{"n_kv_head": 4, "init_std_up": 0.0442, "lr": 0.00702, "schedule": "wsd", "decay_shape": "pow"}
Each number is 500 + 25 x the weight over its row's rms, rounded and kept within 0 to 999. Layers, rows and columns count from 0. Numbers have three digits each. The size before them is the row's rms in percent of the matrix's.

# up: layer 10 MLP up, 320x128, rms 0.224, rows 71-101, columns 0-63
# down: layer 10 MLP down (transposed), 320x128, rms 0.213, rows 71-101, columns 0-63
# gate: layer 10 MLP gate, 320x128, rms 0.225, rows 72-102, columns 0-63
up71 088:506514496475512521472472529526466498518494536536465500474530515562493540461504508488543524479483514498504493464510504466537438499501477506512480490500495527508503509511489514520523527466514521
down71 093:529531487514492483456550530460516543481512519518483492450550450516501503511511459532486520483474479515552487473473492480475507497556508505523486501473488510519460509498507497492489488508461487
gate72 088:546515486527551520463521499513519518491457450536486496503530503492485557502491530470506546487480481537524511535511498469516514506524496476483485515549521530484489438491514490471495518484503501
up72 094:498504556509549535537505501488540480512513498487481537499464504502537515503519504538494521492487510507468500528509477511503527517556475513515499543497490527538486450536489525482496489515481511
down72 091:481472472462486504524477522513482487520475500510517472455495551539497500514488454546530453523461507503489507480496516499512475493537526508527493482567497499505546539475475499481522554470513506
gate73 097:506485506503498475495518488506522512487454557498472468527526514447499480494513493540512474512484466527506498570480496490501491464518502513545471477493474461472469459475487495501508486551520509
up73 098:527500528425471543478534434498502473494478531521504504557538481549515472506489478484488525528481490484504501485551488533494494493493462512529526511501474510513484516443498476455511526490500512
down73 099:484522515517489545488494524531468493550518505496504508507492573498489493499454498528503474523511511500482488471546531506553488473534505470464498514501505544501532490518490470467528539525499511
gate74 102:484545500463520530472506493495493509561515494456478535524440491489538481475553520505529486500513497511503485518499463480489477519468528465480493492488463471488484501474479501495501467498486502
up74 108:525499463501539451484460466459504509510482500539488508519520508520454497511493498503487515501529532452488482504452488467485499498555455514503513492506515498476525504488508506484512492502481530
down74 105:495462502475519525511442502513482465489472547497524496458538562508486512479490485520494526477535527539498496528494533470510521522529505553487511507499508514482491515513490463526496477540496483
gate75 093:529480450479517524497512521478510498531511524548512519514491485456475466480468551479481515508502507476483529487518476529515516501504476532496495514469480489480536510481516485511450532510446502
up75 099:518481473484526486509445548546480469500528469542532471509499474497509521464497506499524491472484465508489480505539505509523528496543530535476517478495504523514559495518491528509473498519476473
down75 110:496512553448485542488512501527505543503487478522497485516501459514514489473509507501505505517468518534521499502460522507513523518474548480510479480433551517479526509558458519464514513494491494
gate76 094:494504500516505468480502482467483455469478521473494545531496488501513514512475482528514476491509477473455507521452466491478477498501481501513500470485511447516505541541472490480504495486488527
up76 097:476526488522522479499514482450504473456503494505541479519499508515482510514495502511510471466505470505505458523512484543527489489513520506518506508467502501493520473547498490516489514483527558
down76 103:491493537530450470481487488546518484469499544490477534505496481492524477505483482511460481462523505514499523489493472537529460514482519487491482542472533473521508486552515510544527479495495495
gate77 099:548528488485529519515493484508535483508499507507513449479501469567484485500473466494525471527491481523487510492468502530494499520537465517537525520448528510489484504514454530495467485531492464
up77 099:479517517505481486489482486513529543512530494482502500523505522556525506520502494476466482489496512477571470459451474476462478499491453512445478516461475520505489511504519487500475501500485516
down77 102:454520515490466481502513498530490532466484509450503539514526501484488506511492482474525508523488521538488488459475503526512490520467446527480502534503479463469542462510515496504478523542513536
gate78 096:497478525463500515465452482507518531477515446491493505521482475521478512538515506484555489462506501489506467517501525469517497488480495519471527477477508472485489445494478523486460550500506493
up78 097:511536461516507501462537464458495479505476533496503472518511480488519510499501496479503524502518500521517511516524479529516480485557497489479497527486512496497515522489537472512533515473513525
down78 097:523476480489502528450503491485539503534515521488495479524497489538517552515510473494483521539542506449474481505475474497510471463552459512490494488473493475567515544488517478496484509492504465
gate79 088:506506476545453523492538517493492509537551454463517522513487502502463483503478495521478479480520503492505522505495502503528466475484549531475455479491488486516544549498477525511485534490506498
up79 094:490403522517460536474551509453513495492523504521482522528493513493545464463516532490506500466501499495478525513508552478518502493471545466494491496536491531522493521492494490489490531529508518
down79 100:471490532511495515497515545511510498545515505443456513523507464501479525501507505565534515503510558494497515515498505503514502460509503505523472517489516501506488548534474479455501470550505521
gate80 099:502488494499555519524507477483510497457536491480485499491451523554500527518548491493505498513530528505535478547474503514525520506481517476523529525515493515531487551516526549487468547477500428
up80 094:515512528524523479533515555468532508482512520484471498462540507490470470474500497467484514498484480494475478503481518525504497518504514498521474476514477507522483534497474512490464477506488500
down80 100:504519540533527461498478478490509509493492526493556540508521487456531535491470520467472532516527527504510487536487488503519535499497499487520498497462544488521463510538492491533510456522509502
gate81 088:470498521501466529493529509487494556502528473487507537487488501541481481465535520492529535500515481519496512532573544507494489507496512539512500504518511481490487499489529497526512493520525480
up81 096:533536511473552537492508503512553524483503474504442496491471508499499515495522497504536481535512475523492470522568515492509497534548456500528509480476486475518504534487511477506481515497496491
down81 098:521491521485547481492469451520525486517540477499477475521507515517502493506490468503455446525480486507491526483486488502489489542508523452470515477465515484494526457533468509491512486494502495
gate82 106:443530461480481501512488509529524507501453490492496461517461524505512553453550490473534507509535434519532477552495520536520520500500492491502488499532505519495496494498490567464496507524533433
up82 101:547486514503508519517468469525512461497505472485514521530504478544498521513487462496500481537438514507500507529526510503538527519533493527490483461512480459486476460512501537514499478509504478
down82 101:465537505502483457509463459525514528524476466497470458474513474467530489474485508511449506459505501500540496528503451490503514501497534490523523520480519509486495477502486536488542532488479497
gate83 086:496512483478487484521495492526498501529502506482490526514445498485478492515515503493458506544495471556498516480517453493464467484534501526465462514522477500550474469500510512507490484434482517
up83 088:567537500479503482506457462509528528519505539508505472488524509506516474510484502537460520535476514527496474486522485511502523469519501540474496507496552504507533518534444560524516511484473487
down83 095:492493470453516467483485523514485534512508473519487451486495486483489480468508543531503486509533502532475511511522432526525477522468480529481500524534499492526457474500512510551503484479538501
gate84 084:480478528484481501551515483492558443499510497493473487529502508509504522453469517483546522468538509493532497496472477511458481518550522481484542512519526503513473480490493510500483488472530487
up84 085:550486524495526510520502517516534464532506515464477495525542472503491500460469474506514476444478502490502516501500449552473502471493501504475503487504539493504478501535515524521458488494521522
down84 089:473509468484523485493495512474445489531456487520478461467499497493462519482481501496518494546464475473485498488501500519500466522488490553515470505488486482479475512498522506475474513502493502
gate85 096:482507480476544517486554487552470501530508490508472525519504554524476520512516505476498519445486495512475517489542510532507538478470503485485521512516476493520503521485506502534504536499555488
up85 101:508493514507483493524541487425569486493501476520512492532490487474530526522488505464499511532508504491505515510475468501489490462522499517509455485461515481472466509522499512466501467483513528
down85 101:507504489495528481494505506514464480467509534455509502478498510434487445477456483501513518515509478509510511468466475494486525491524516486508507502515513474508536496523530507487487494497412532
gate86 091:507521508510467490457507500507491493543463532491515480507479478538483502508467442483453528471491510552530520521512498480516558482445461477523512506509509510506484524478515514487491493528491484
up86 085:476454460493509467522496452469488500459501513505480504502499495502480473479478507493513489503548473502499506468511481474483425518485514506519505557521526423513514487481486482537512458504461520
down86 089:520514496447525501516489512467511516459479489549508502490496499541537526472527487510489515466492539498478542445530520544490523528457556475500488497530489491466508521529484494514470450533508532
gate87 103:476516455507496542486515492463466532499500463484490535489540522517532496504489467486558513506528493452489511494456477467541501481512531553502562490515538450481531517485503475486525480508508490
up87 102:485546518530503531499491475522518503481504517462502467490499497502459493533516469501507559529474505517493506497532526505510502450506516464475502521551511535530529545477461482511484523470510447
down87 097:514527517477505454509514510532487518508487497529497527533502472464531532505525497503488517529499503503525508520513489472521512542495473493498532486442466469502452528522539509501460500465502525
gate88 102:521517510506462521536457515506544495473497462493511491503501442486510509480537461515462493509492534529470476490533466465464471540518542511469489462507498490484514522502507494506521483488547490
up88 094:484501505513555477499546502471499490527534519506502505493491505487499495476500519486539514493491457480518544502457535507542507455534483552513526506533504498526481461471469531545482499492453506
down88 093:529490515499487520524481548491503492514523556515493521496510475561506503508534504533475497523532451481532503506515486436478488548488486509494469436493497503491479533471480519515494499480523526
gate89 100:514524466528457528515492495512502519481494508495440489445511504513495450509527508512481502499496515505469477489495480454519470518475486506462523529506492516473456480484529516457518535448524448
up89 104:481512466515491512540499555502550458484485497498450461520502496492515498503510537510476536511491494498467512491459531469523518505496486465500477495478506477521510469454479531457516558499524527
down89 099:532492506505505494499536498527495445495462475483504493501511541499473498519520498491517522493485520486527514502491500506475514506542499493473515511465510485491490458481460505518580532481515509
gate90 116:487444520528503513509504504475506489543518457483506499485531485506470501519520499499504471484481489519546476492504513567484455506485491517530547535502505488490457499525481505493525536533491487
up90 116:506506476506521515526505488535460497522514505478523495492542492494524529548534513494514463486493490495473436474484477535458479499490495533537511543509513542497546520484499491524515518506512500
down90 108:485489498447511472500547517479484501511503504488489511502502522498492515481492529503480518490501490465534479529484494529518491524534497465469521548516487502509445510529529538515532531540511511
gate91 097:483495494516463501477522511523493531519460535517468548482493439493472530470499516458506503517501533504551453486518464535502498525475519540463567477471498488513463496499525534538505479507464509
up91 095:482502522500503449491516541470485494467517521472554529498516490511495497464482466498529514460504506501537512546532531573510509488486457488527505502520491492482519482511484510511512470492501506
down91 101:497517503527541506480490501479493480504493561487503506500503509494499513448517480532503539482472530526541522458518485505497543493502475478538490488510526540490508521495514519478500517526506485
gate92 106:494546504493510480537513442515473489512492488484466505478512506486472519537506479516501464433489478493506485465549468460427516502530526510505487512505521490496515479457487454469508512487525507
up92 107:507502429494478429536496489521489533512516527506545499460455485527495517486501517481543482481501460525479515502509476511498497479478484506511487477560484476474523497524480483468524506496552473
down92 101:474496531505490535506488485480465497521555494498471453487520503519512552517488519508498554500475561491545515531458497518462499516511523473476497521471491501522522475472525516521493485521486503
gate93 091:509468496479473498515467499507476497529510476527471491465528492478524507469499471536483485507479500474518477487461485459512492510505545490439511506569520469459537516458502510502501520518495541
up93 096:452542473507516506472519499522536520452509508488501514469488513512525491517475518508535471524505506506503503501594481511494538507506487461539522512487489500469495478476537509484510477534522512
down93 095:521489496530492460511541526479522492505484478471471552481501418569498513519532516482501510517505455485493495497502496506470491476530515507506477509560509464491505522508474511476506473465482539
gate94 101:526505525491511524465519511437492474480481506485466474516469490514477530469493481492475482501504500534540510491527453544524536513487480474489525488496436462479509509472483450481517508464497504
up94 108:509503541510509474523493537510471473527522549475507514481530523495496469525529540526522526513513493426499492501497503498516539489510505499523514527507527481491481492485501469470475511546474522
down94 101:515510487475463517527510523518525521446475497506508500495480429506474511493483516483465489448470493528480512494501512450522520509466463503507509460520486496519530499504495503499534462525497501
gate95 104:504501487462485495519454472512503510492505530461435495520534463498500485489506506528537498496496527476499512498522471493528488519544481514482440465491489474522551489478485482474567517452537467
up95 108:483472523500469495490483479517510526478472522504472463443508518464496486502514545460466448523538461463500529474487527498516486484501470502523512500525492477534524516505449483462499480500500451
down95 099:506502506491512469464477473483496545507479497519498505511528566475497480524502510516572505514493496501488495482523471491504532500490493530514502510512501505534467524479507488519527484493490540
gate96 104:516483472498554487478545514467462535450552482541534512498530455534514521493496477509492499509510490501551493482509534499504515513506487519501520479452431477518440524513517516509507501500502493
up96 101:515492495530483521500479530488457505540493542514508514520482521495464508548450536480468489521464511493491449521469515466505477511552513498473566466554468550474467513492521473503511492478542486
down96 108:546470487489522521508508538518491513478551502477516532498473500531517522524417520503426516518481510536507511488505499506487475499474460493471510518497531510448478543451523500540532515486522481
gate97 109:507469518493524498452501473511539508502544509522507495496521514537530517508528479508519501530526500528516503509530462510448478517492491474506566488449471467487453519474536453507465474512539470
up97 104:483534479525506467534506505502537483499473499471514463469465513510493458456492485516527547491506523501506489501469521532540505473470545500515474496517516484454518439498484525472504501484501463
down97 100:462512500495476505474452490550458494516501522526451502491519475476498491518502514557471569517499506472536531491468486503475515521513511505481555511484505491549489509495528483532507506541510538
gate98 097:495529513483525493497523521484462521503558538518501519534485487511525479505509505482495449480444517517454511526533496491487489542485429521512510486479490491525481504469470475498499531456492526
up98 099:541513516522507493493495488464522499513503523538506521498490527486490490536506501509504437507487494488504488469537468493499489534475460541472509497479495470504503526521493462504490507486449481
down98 102:501512495478512492461502510493518471498461445502526506512455508477525470495473494523550532507500507530456481511507512485515517492502470454493515489488461437507559544515498534518524503499533502
gate99 089:529485548500449519469551485485505478505508509487468499507530511566509490449521452489507479450469537519539508509511478443499489461481568463512529519529495497540535545516475466495509465473493472
up99 092:532485526501517533449455480503519509471469491512507485526538492471453470490509540519508499481533499473477518527515531492524508462513445485494492495489493534493542484507491501522499472506505537
down99 099:527519491502529498541538477499511499514486537562500487467445510482558509518527553485465520516522465519471506452491485500531489502523508478496493515530504452470475504498485520454483518511541526
gate100 092:506479498486446537493514536466569506495499503458513493478501524505488485516517497450504486518511510522499459494470550468484509526471481485458510471491522494526479531484512544513473491441529502
up100 093:478517510514526518515492482490489483490493495490490469515473504526484515483454520529519505496506534470474530500538498504525522511507509531510491515513537546508492538505484468522504471550519503
down100 098:465476483471458459462524512499501552505476469532542521490451532479498489533523511509465546464522517490485475494490490502504505510507525476542481446529550476508535480505487497470484445488452471
gate101 110:484523491488535493534469463465512506488493460510481474420532538493509507504513513510542497464543495479511472476509526487509477514524473557482503478533540500513529517474540553484543520508461484
up101 109:462499455498491518474516495449506558467550485499500531478489492523516473495510480463539505558479489511467465479480485532478495474510493523481520468497535502508495528494491521484541496492495514
down101 101:479496489527532508450528500548467489537525493456457450511509521504487527465498491516554527517497549491456487486469531495497502532541523501464478516493520506507479543478524523519482489500551523
gate102 091:480521447511525500500504504518505526505476481482481521510482448495470496539502444547471527477511505463497465502475497477560522514496466481475521506465524507454534502507524528469507548537506524